{
  "n_layer": 10,
  "d_model": 64,
  "n_head": 2,
  "n_kv_head": 2,
  "head_dim": 32,
  "d_mlp": 192,
  "vocab_size": 1024,
  "activation": "swiglu",
  "norm": "rmsnorm",
  "norm_place": "pre",
  "norm_eps": 1e-05,
  "positions": "rope",
  "rope_base": 10000.0,
  "rope_fraction": 1.0,
  "qk_norm": false,
  "attn_scale": 0.177,
  "bias": "none",
  "tie_embeddings": false,
  "parallel_block": false,
  "init": "trunc",
  "init_std_qkv": 0.0625,
  "init_std_o": 0.0139,
  "init_std_up": 0.0625,
  "init_std_down": 0.0139,
  "optimizer": "muon_variant",
  "lr": 0.00638,
  "lr_mult_o": 3.0,
  "beta1": 0.95,
  "lr_head": 0.012,
  "grad_clip": 1.0,
  "warmup_steps": 200,
  "schedule": "cos",
  "final_lr_fraction": 0.1,
  "batch_tokens": 16384,
  "seq_len": 1024,
  "doc_mask": true,
  "train_tokens": 141100000,
  "steps": 8613,
  "dataset": "wikipedia_en"
}
Each number is 500 + 50 x the weight over its row's rms, rounded and kept within 0 to 999. Layers, rows and columns count from 0. Numbers have three digits each. The size before them is the row's rms in percent of the matrix's.

# layer 7 MLP down (transposed), 192x64, rms 0.135, rows 155-191, columns 0-63
086:491438514417492629486610490531510510521521489531480478601434501451538562470448547441584520433469508497491476435422448527485486491563459513552507565564470501548517548436473467470555631562518550
098:489481603519469465511471516492578476396503528521526568438550491412531444441588517485476521478438511600451546424446471535512542591506605425483498463585455568511498497487406460479502430520523531
104:515532446526448583501454520546510571491483449462489532535520439482574494492493521489479552478504545427460569556534540525477485538478543374404616487488436469400477579492551593566426516498424459
094:466472464540462467541520441539606411457515488475431467439446458487491402529521421477479484595494538482452538442511551458484434459594516490425476419457423502425568497433473442538450514584502448
094:457475551521558524529496506549589479462540397471525535488484473613437455443474476493582487655615476529459468469562480544539518475510453480530547442449512492557531516450436511533544531552598468
101:567515427500641554457546530452505415490462591521569509493514503445544534476440564520536515502461488549421485487448425461415526533427576464526423482498578517431500470490496442448553485588556492
097:501492619539571557473525509570516373487488540471413494487539506442534454513435426516481535524542462569600549586525538456555485456497481465560473528467459541462516496535483524485611574592563499
097:495475503580514486505495528472492435511451504514520455480498542433526500559376473457617473540459497473477510561605459466478447443402402430493596521414513504472598480448500577466489429536498464
099:557514451586442434562494444543478493461440458514452585429536496438479490516545561496473491635541420444475555538503447538537409436583533474444510465592468502472530537464516489453409555496545497
100:582579489503456483360481512499518508447456471560471435510444506438540571580497475477510452542527483547526501496565530550506474627450567436548432461528488545463635559468460523556527478481521450
095:471535556585559505424474526501494457554503423454502453509548446569538583464523533575497518566461516527505482570526386440471512587534578437478524465496451441426515468543521525488491548611587430
087:484532515479493438472467487494435496477466528482515453399512499440510420528480507511416528596571483531529588579437542444473512533560478447534532506451537534541542480553492447475376499649509601
114:503526481576456497445493526481563544561481485530454549431587519506538514520647563458560482509471438452566525407578549575499549608463488529511439550491460480519429481522517549420465493409477476
095:516452581471489566537519583469520490501621501538446408531532426499556533515486442446403495520545466448462447541532511472524551598475534596525480493570468433537500530465536518512616500593558515
125:406539483606485491437445527508450523514495476522480511489591521505519533510617473440464456438533426499568568585501455543522494613480537455443448511608518466519496513529511555481535559429528395
090:495534445517458405526459497482540520497543610402524534466425499476538476518552476437514441473467497563515552426527485542565487455516454501572504523532574495609660540549486447518465480412457492
104:513549448496545449508468465454471460520522405533480388575552528543508596508568553505495582485509479544415502503557551490531613624571532509530422516468478557421563458516467462490489560446491489
094:518478521443531506478574590497467486502562598439534516497457536477501533486457525533443519547476593511637445555453521509532399477441453444548540480444476566447421556505537460457512512388537571
093:475494501579498361585417504529493395503481540476489582376570602511548454476497468464566498466488544462481421526558558511523463515488523494490473516500500505504545565545543559481536502555572401
099:488574436426480404476462520465394520557477491525483402436582484469549576499449471519530432462478499462523492517502469436568547592612550503497536477454528510547446460482474446527441420434570522
122:453450520530508563548548562486471402495507553475502529497572442537547559449485542513560668519459584556480501503467431603519527564472470471445482515440509497534459463491463474476514530394401528
103:550439495454403539524577481547502638528568496503543519553488429580571487496484504485466526420488463430440436449569527619422582501461445528485506511519436500508473471552562503530465505431465472
124:470483505506510535517474516466502698525428519522491568456537473520548501573539500522522542551546455418543570506452464511476473479523520553545665522507487424579523474505482435557465540562485527
093:549462509439531407470457434538548554545503492509497525551590549480469646409472599464542534425506496434520492486521535543479490552546479481528469494531430477606411490535559577516542425506497534
121:568492513503403427502532472535601510443507485525509519468426455531566530548582446425476481528434455453457455460544506564423474434600497458494368436571429518503465469520477455456485560501486551
093:571428533477443508479535535518548595478503513486537509646477435532571465492522473510595594518517563486495475553538509519560515500445507528436439476428489566577463522520505579569550462582419445
103:451428500365481429552493419497482548539518484467526475479476549614487437537471495563532545455606511512456481515469497487563551488517441561503549477460497468623503513449514492631501442547514568
102:530401545536495486456460486528534542451480534414468561512428498473541432470461483435496441642485488439531517516430431355515452414550550501537462501560490430517489487500525443537445422506460493
102:390526467511592449503538531491578534522442420516484506545398461495604523462571466529517546469535439521471512412491430516584557561598519593465413488541532525518497466479514489553505492425506542
095:479443473510439415434503541562517520412478518436504592496586515519457512507464469539396495495466525546549520625551566487458474489495482524368512538508512555440406516476483603456507538438529527
107:520552447545611471411553524482493411494438541416544512485481459410432495555493545515492503518498520562520464497472498410510419419550605507532486551613541536491581494461530567548448544493534465
084:496506604443531371440515477450465505578540556559506600473561557528533463527465439521459529556498495505523475543518500468401573640468444475498524511505517463518417431512471580530549495529554519
100:590485551482510487511488443459509524528536576469479548485568523507513487480618569553549478403512517555338523456447548591443486515477498420490461507544440544597441452458487519510533526445555514
109:438465551417525478504450526528521491473524553510507415463519506437481450530418457473404539482510530512429380474471519558500549384567556514537631493450489522448412531494561473429477564542492509
113:485526531522622555467498494472398424543512506468525493548629503442502518338496532492495507491459547567487491451443460507519534589461547465586532510469524498415538446489487507417519580470467496
117:469515463615542511444431492466527389467493532467432409501578462426524496417484420500479459566485530541488545477497447403547430522431534492499426497471516486473612445438500462477480432571514488
109:535496441468563469530473528627513446492512468422489482594398456439484572496445438606485483558550476495442465429478479455528509473564578537479511530505546538434494478514536532574434430516602537
# layer 7 MLP gate, 192x64, rms 0.235, rows 156-191, columns 0-63
111:534542524457490480564457445511466436503451509514507448463564538521517429563550531527500540466529588394501527462532483480483490512543370598501482510554448506416606524476424640541461552535513510
086:415547595524512538476521500559507450442554539462539497519507573549514471407542437575487551542507481583516581448580533572534565532568454463541528521482441438490496494443574397490567495507510596
095:372409488451424574508498554503589484520508517545533536486506453478445545492499357502490585527485473467464490534455493376509507446575559544424538521527491505523415523558482504494504580539450540
118:475522541426463461440544504571554399588536404447489435439492476483519473559574499571542523417561513523546572574444504483439547480487520440490435632476532525473440467462501542502515469567479532
087:538469425483451539505566491512525510536458584556510547551529513485593551401519481513474464580478473510498415501464475532470593610507471515568600458543551614502549485556557455581458545551498481
106:499450530418431572436573517561405492514518569500508517546525506524459500591476537501490519497483512567540564551468537438453478490530577454393448476570513527571564485484457535464361557570467462
106:493425531549484457443517429426540461517470586581457505582524437564510491479555472406507410517467560497528554587459542514549501581475411468454525459396474472437540484515502463504534461570498412
098:500533434490453536537504521431594510573493470591518411505506521475460424486509537515487400588376461440577572542560535484426562488594496539452485492404480494420507474483500550477463504486465482
111:578505484430571554463584471526399514515449475562438503492508527507515454474569506425510490508547473529545623466577569644505462479474556486525490401505496601501485596506517530505495471533522462
106:446507518478482577431604430480545509351574570405484457469590414464520468397451474474567479507539491549503532507496532527513431511451552457426497498514512542540470463532430457554528460462508501
098:487466417565528522487476503541528450472519564446552582443468508490516439454616513648513498512447465447488514443534573516512583506417441479464566487507398421500504531498543393517523475543489540
117:527475506547523489481594506459534358524511541538458618530489502537538566412475511546446490557516449468506483446543505560484572560417436566475406468486532524508552440529529451573477483510397451
107:486540516533481503444537546552398468530415582492513562430479486533464451512530449488509534478510511532460583450559556598584488408476518403476471569504447529456600472530467504498402438455526423
066:466521477547555524492443619502477578417563500464521558517473550467525481499511413505552563547522533513472438495480477567543414547489464534556599509514504432530511447426483492546514517327556533
098:384458431564525508482458470492521435558481444462490488514445484433474436549541544544471500387453447446498478541505439456504586419425491504555500603465538463519402537469565403545500468522461522
098:536394486491538510525463523517567437410445519476549498499430546569448604471494475504508496534508503558517544438443466563510530442452552535488475592423535423479588421485521498532529544360517451
094:579437539543548487503571454577543385547529538508506460520515438535522438518553501458540474521480393577463560544495459523517505496477344420486473521429471509428544441484513500564433440500530541
103:481572604435460495474487483444439610525470526434481461399447496439484441406572495507490546489510496405511472484471483492509489526469495497454461458568568451556515583498341536449500544515491517
107:498444452598505572514480378500515478508545507460469561452427554501556512463489578429390519477418444506564532486526518468560544446454464418533417554530452541489468584526483518520437428557537482
098:510527451541562481517549460565502466503488474555446519491517459560560606493512523524590534534497524565546506485514386610559518495527502509471420491475546564432419551497518523658435566528465515
099:482495513502591539587590416562493467551582428434545494524496505515500540515474516394467465580420485562511487435431519545485588458447502501414525453461626538504536507506494541458486429470534537
103:582565499535592486551562540593534499479543491519426534459496518432459539565542596484479510474480437512561484521503438609436582449528466551437546535498536576517569514483600492481518426548554471
100:522471534463545518471580473475551553481584401500469553518461515575530490539470451568538409485484442541544511564393448537513546505477572434446452578455445550452557411532523579431519565515470527
068:537440431442419463477430569569527545442539511576558530474491530444513492546486491526463479570420490587474438510548477550515493573486464665520546521513531393510518464537483475533515482406467545
101:491509514458438509566541581533544476516459450531447488643581490516494506542504438503550426577563451452583430535483433499471513585477503531561478484452520522579517432480496490581496585572574453
100:524483460531493484467469504454498510507421473550423515486463516557552402509529581602480439551528537502551429452483462497385558458411492535586485524502543455408566600543537555564536434468505532
101:518495486642463486421561561476507469460528349501484532446495521465457521389508534483519564569533500542578436477577523479447575461449508519551489491455553508590516464470548504522450443526570519
102:445486537549591475500499510558536414496505519515449527601502443515514445552514507500498581426613484486437527544510403552554535373437460452519519556481454584573506510423547467504463521526569518
101:466527561425450470522474520406483597461543494483543465625559516479422503416449457480552408527486407474469508498436435526505406493503524510555483545470433571432554544506488558489434483492535432
101:400452545564482513605503518482561419476501460516490478531537532566510561436544463563536507459523487497512475569477450498500418588483589559589356482447452492477513528460569524452490525545515585
095:521491468442497610534410459407469401489472477520562438512509507553505466555517526518464395456511417504514450508481523560561415426475518498407565431461484460504447530459565497454579436494451443
096:495503550422466531557514473470445403497508467436515433574506432483393422485559504556490479551512397577434552518465515518486486455523553465542493580428437528449434450533590517473579443538513452
110:472458445501570475580487545353501507551483457562493552483474555475450491560543424482477578454453520521495495558416403465561495458560489455500443588432472532556437456466518590424524494538520485
094:520483513557582456559480426511538456451525510414541497587528491571520457543541406498489497431565431489562413422435457503470461565556447525496438469512540498491469502476539499477493612566373505
107:574478526490565483481502451494514556517558480529457540566481550402575517567494500379520449436502423564504467514490539507554531431515535502474495438565487548488518513523510445516509520655553361
097:582353440468438538433492534494444415444443487518497526476486478498506447462459502492487567465557456549551556557553588482458503526505594511434518500454464583477483477469512398499487439552584433
# layer 7 MLP up, 192x64, rms 0.25, rows 156-191, columns 0-63
110:479461556576521531494618449563621543540529438542497530533474553488473574510407500431585511410491472477488525475532510508525517508504588512539458554431516509468431450596505486484542379470534531
076:488412513485602528438468482459521467445477556467518486470524584450523500473491396450494594537529545565474514596551518494511517440582497501513510514558479448531509394486376472560536551407534562
092:586556420529438409507618512445517486519520589535576536478497517490587562492508548473512566496540465462608592523544559556495559563432463489501552548504481538533530424474572432532465493515483479
115:476523405490463506515557498426493474509502583431564521491447516529605453574551497426436490506452411497593519487500507555448601465471514436597527496393506526468492423457503558475540493540577532
080:499561436486529430509544455571515558493550391531461617532505555541453463467524496492489433458588461436480444504487587486544429510399493548493486383507456520504554513420404503456453479536475497
126:503564577492564525493501424493524433500478476435404527572404519464453493475525489465448471492564497535524503482412389516507465471467536503559541560398488545432516535592426487536631482489544468
105:473499511558549510505593497575529589460540561553507512462526489493434490504530636546617442475463508450480509468528445464430436551545452495475468535462482536515507483464416380517472469456621501
086:484439565494591516526576585477592509553499527443528508437470547500525541474543429501545544394516480503436433454483437457520592446464437469461515521379527465529467536446426488568504454558503570
113:547595519582539598506523436463474538425549498361526535492509504488554418478514583437561553455460495507541465530420496435469508415546446511472524481414595455507551473500505494467553527480560462
093:478491452512525477510429500495487476516551442531582453474497540526463494568507499574569580544502490448481517556453466449558455392582476432486560546483468461512387534508474589443590567498567614
088:501520524547420449345484507506473526484561582475481430421491468492526419419545500506589516472615519491475450461562600527451577554487532495452481429554449474457541512488566463490498513509512565
113:542513452575574534463527494456566442409534434490469519453403559515558560487454508533456485491488502404582576490602583548430609521450503559516543454562477534529460469489516523505419516550509480
111:560651577515443409547537528532481473563514407449468569530525502540536461543460495472468539580474520546500458426497495444525583485564421538483470506573536442531607451533494511555485544468452499
072:598524452436606513528577475441488459425506482458550461495419480547497449511380489473575509521509510515438533414507536548537457366472500458525579491442429536535443475467500465550454436508528518
096:535516502523457524492516447502502527426496437512433551531528540437493508488533488471502398495554490590467438573393447438502452543449515446536415536520463556563473414450480441452521431643442463
087:465504536489389484482524483415502457586482613578412497560416403529491539500475501458466499533531587572508547543481503543565505484483426429521420483462502405462486523461575567464474504552469491
111:553459481486549454539419387417549470527508464595441526622480559461543537537502522466440396537551522459457439545481427427439498556492433502478547546573526496481455544542461488509530581518490513
106:449395473532426627466514465586458468447569555483416476461537411533512511453488509476538513475486482618512522591500561530600454406512531444519456432501515530556499485514565536503529497496460541
092:541519454509553469477487389463482433419547517520499450429541554485509434397502467479522552488450487531489483577441562594589459553514570420535549551442414468507548433425450559483506474450493469
096:505488500506477525527566443544403449448421588469548497475515468537489597475495445482485640575463543539550488571464428596566536610563489487448500434505544542437516473515515501566472530476476477
082:431496534557489375510477526544470435447522482579500674588454534495533525488555547459500437512501452546577476425476465455558494490504592463553483423494498486517575476499521505496595514447505523
082:534514576489551527437437533507569576469473589516594479492560508463473447518542481465455551424433538591452474596558540454428453444567514478547480532470563438466457546462563495603483545456517467
098:519478442510473456556476493498548454427533436446465457615546608485405578498450540494434518493396479505494555501453478512449497527502512508529508470497545473625487423481614553412552471507539468
073:490461465480614622521491556436467473518492585494463527472569514613544471509429484482451536424538586460554612602572496421561514503497530485492517492522520582512518451484474505542463547547522482
091:448505528527520522512520519549597519430528625490393493568511486462450533487525542496485479457511490495462555528520444533633512526499511490537501558466606580502470470467520425447442639542460440
087:530510514527512437481508485505480439572501548529554513379555440477609460603495559479472539444402583530448545494528503547531429595465563537452514510470454441442440472421485445445467555459483478
087:408528533535559538459530467411524526571530575422519537416478494527549519490457549564517435493508446559380416466436459501480565560506437527440530516467512574429458480577533589490533550483511458
094:472443366474497447543381504502508496423479530542467545477560475558489604487495452505552495522515514386466532405482468614562487480470539512538538559524512592481510551523455497465459418437527496
098:516483530454459509549531488474503459459503390525410507525610505418470434518488533557501496486568456487414448480464391505564473391505508588496482504465499547486492400520496547423594517467592491
105:555522494454497489485445542463442453479545511482488457487478395520499503428464498478460426554596456570471527429612544486487507502485430455449488464521478522514475528518554483539623330419486522
088:519431500555442465478486385416535479573477454437520481490449525379444489562543533545505516430533613517481578425502530554538494463496513436456506484487487437526537526513479487522495415634438487
134:478577437597474463512558515476466540554451435567551550547414575582538540533517460510568449518357481502516429524412492486414581438529550513514445521482506500444574541526460533488481509455501494
108:422444479437473490535514517465586539455469574503411553405524532425442529518547478579437550480427530601532470530475447536530555478518519470537458530449511508562516409444480586479496387500567492
108:523584551484577495563532539537468463419441459378458575578562489545563479504510509467447507447520488510603471524558513512506498471457474538439526415460564447470624495440473488502479586440453514
105:523383445453469511453479562471523470363522506476440503475518467505541545422567467568482498452535553500499553461467508532472436511530587482467528520509530499578393497422469433456603546450516590
109:511499538502604562490540484527495575539492428554549476563384448515492486529515514529452381526455502570435495492502503467470425459570521515469418470448535467459552576577436484557464608498436550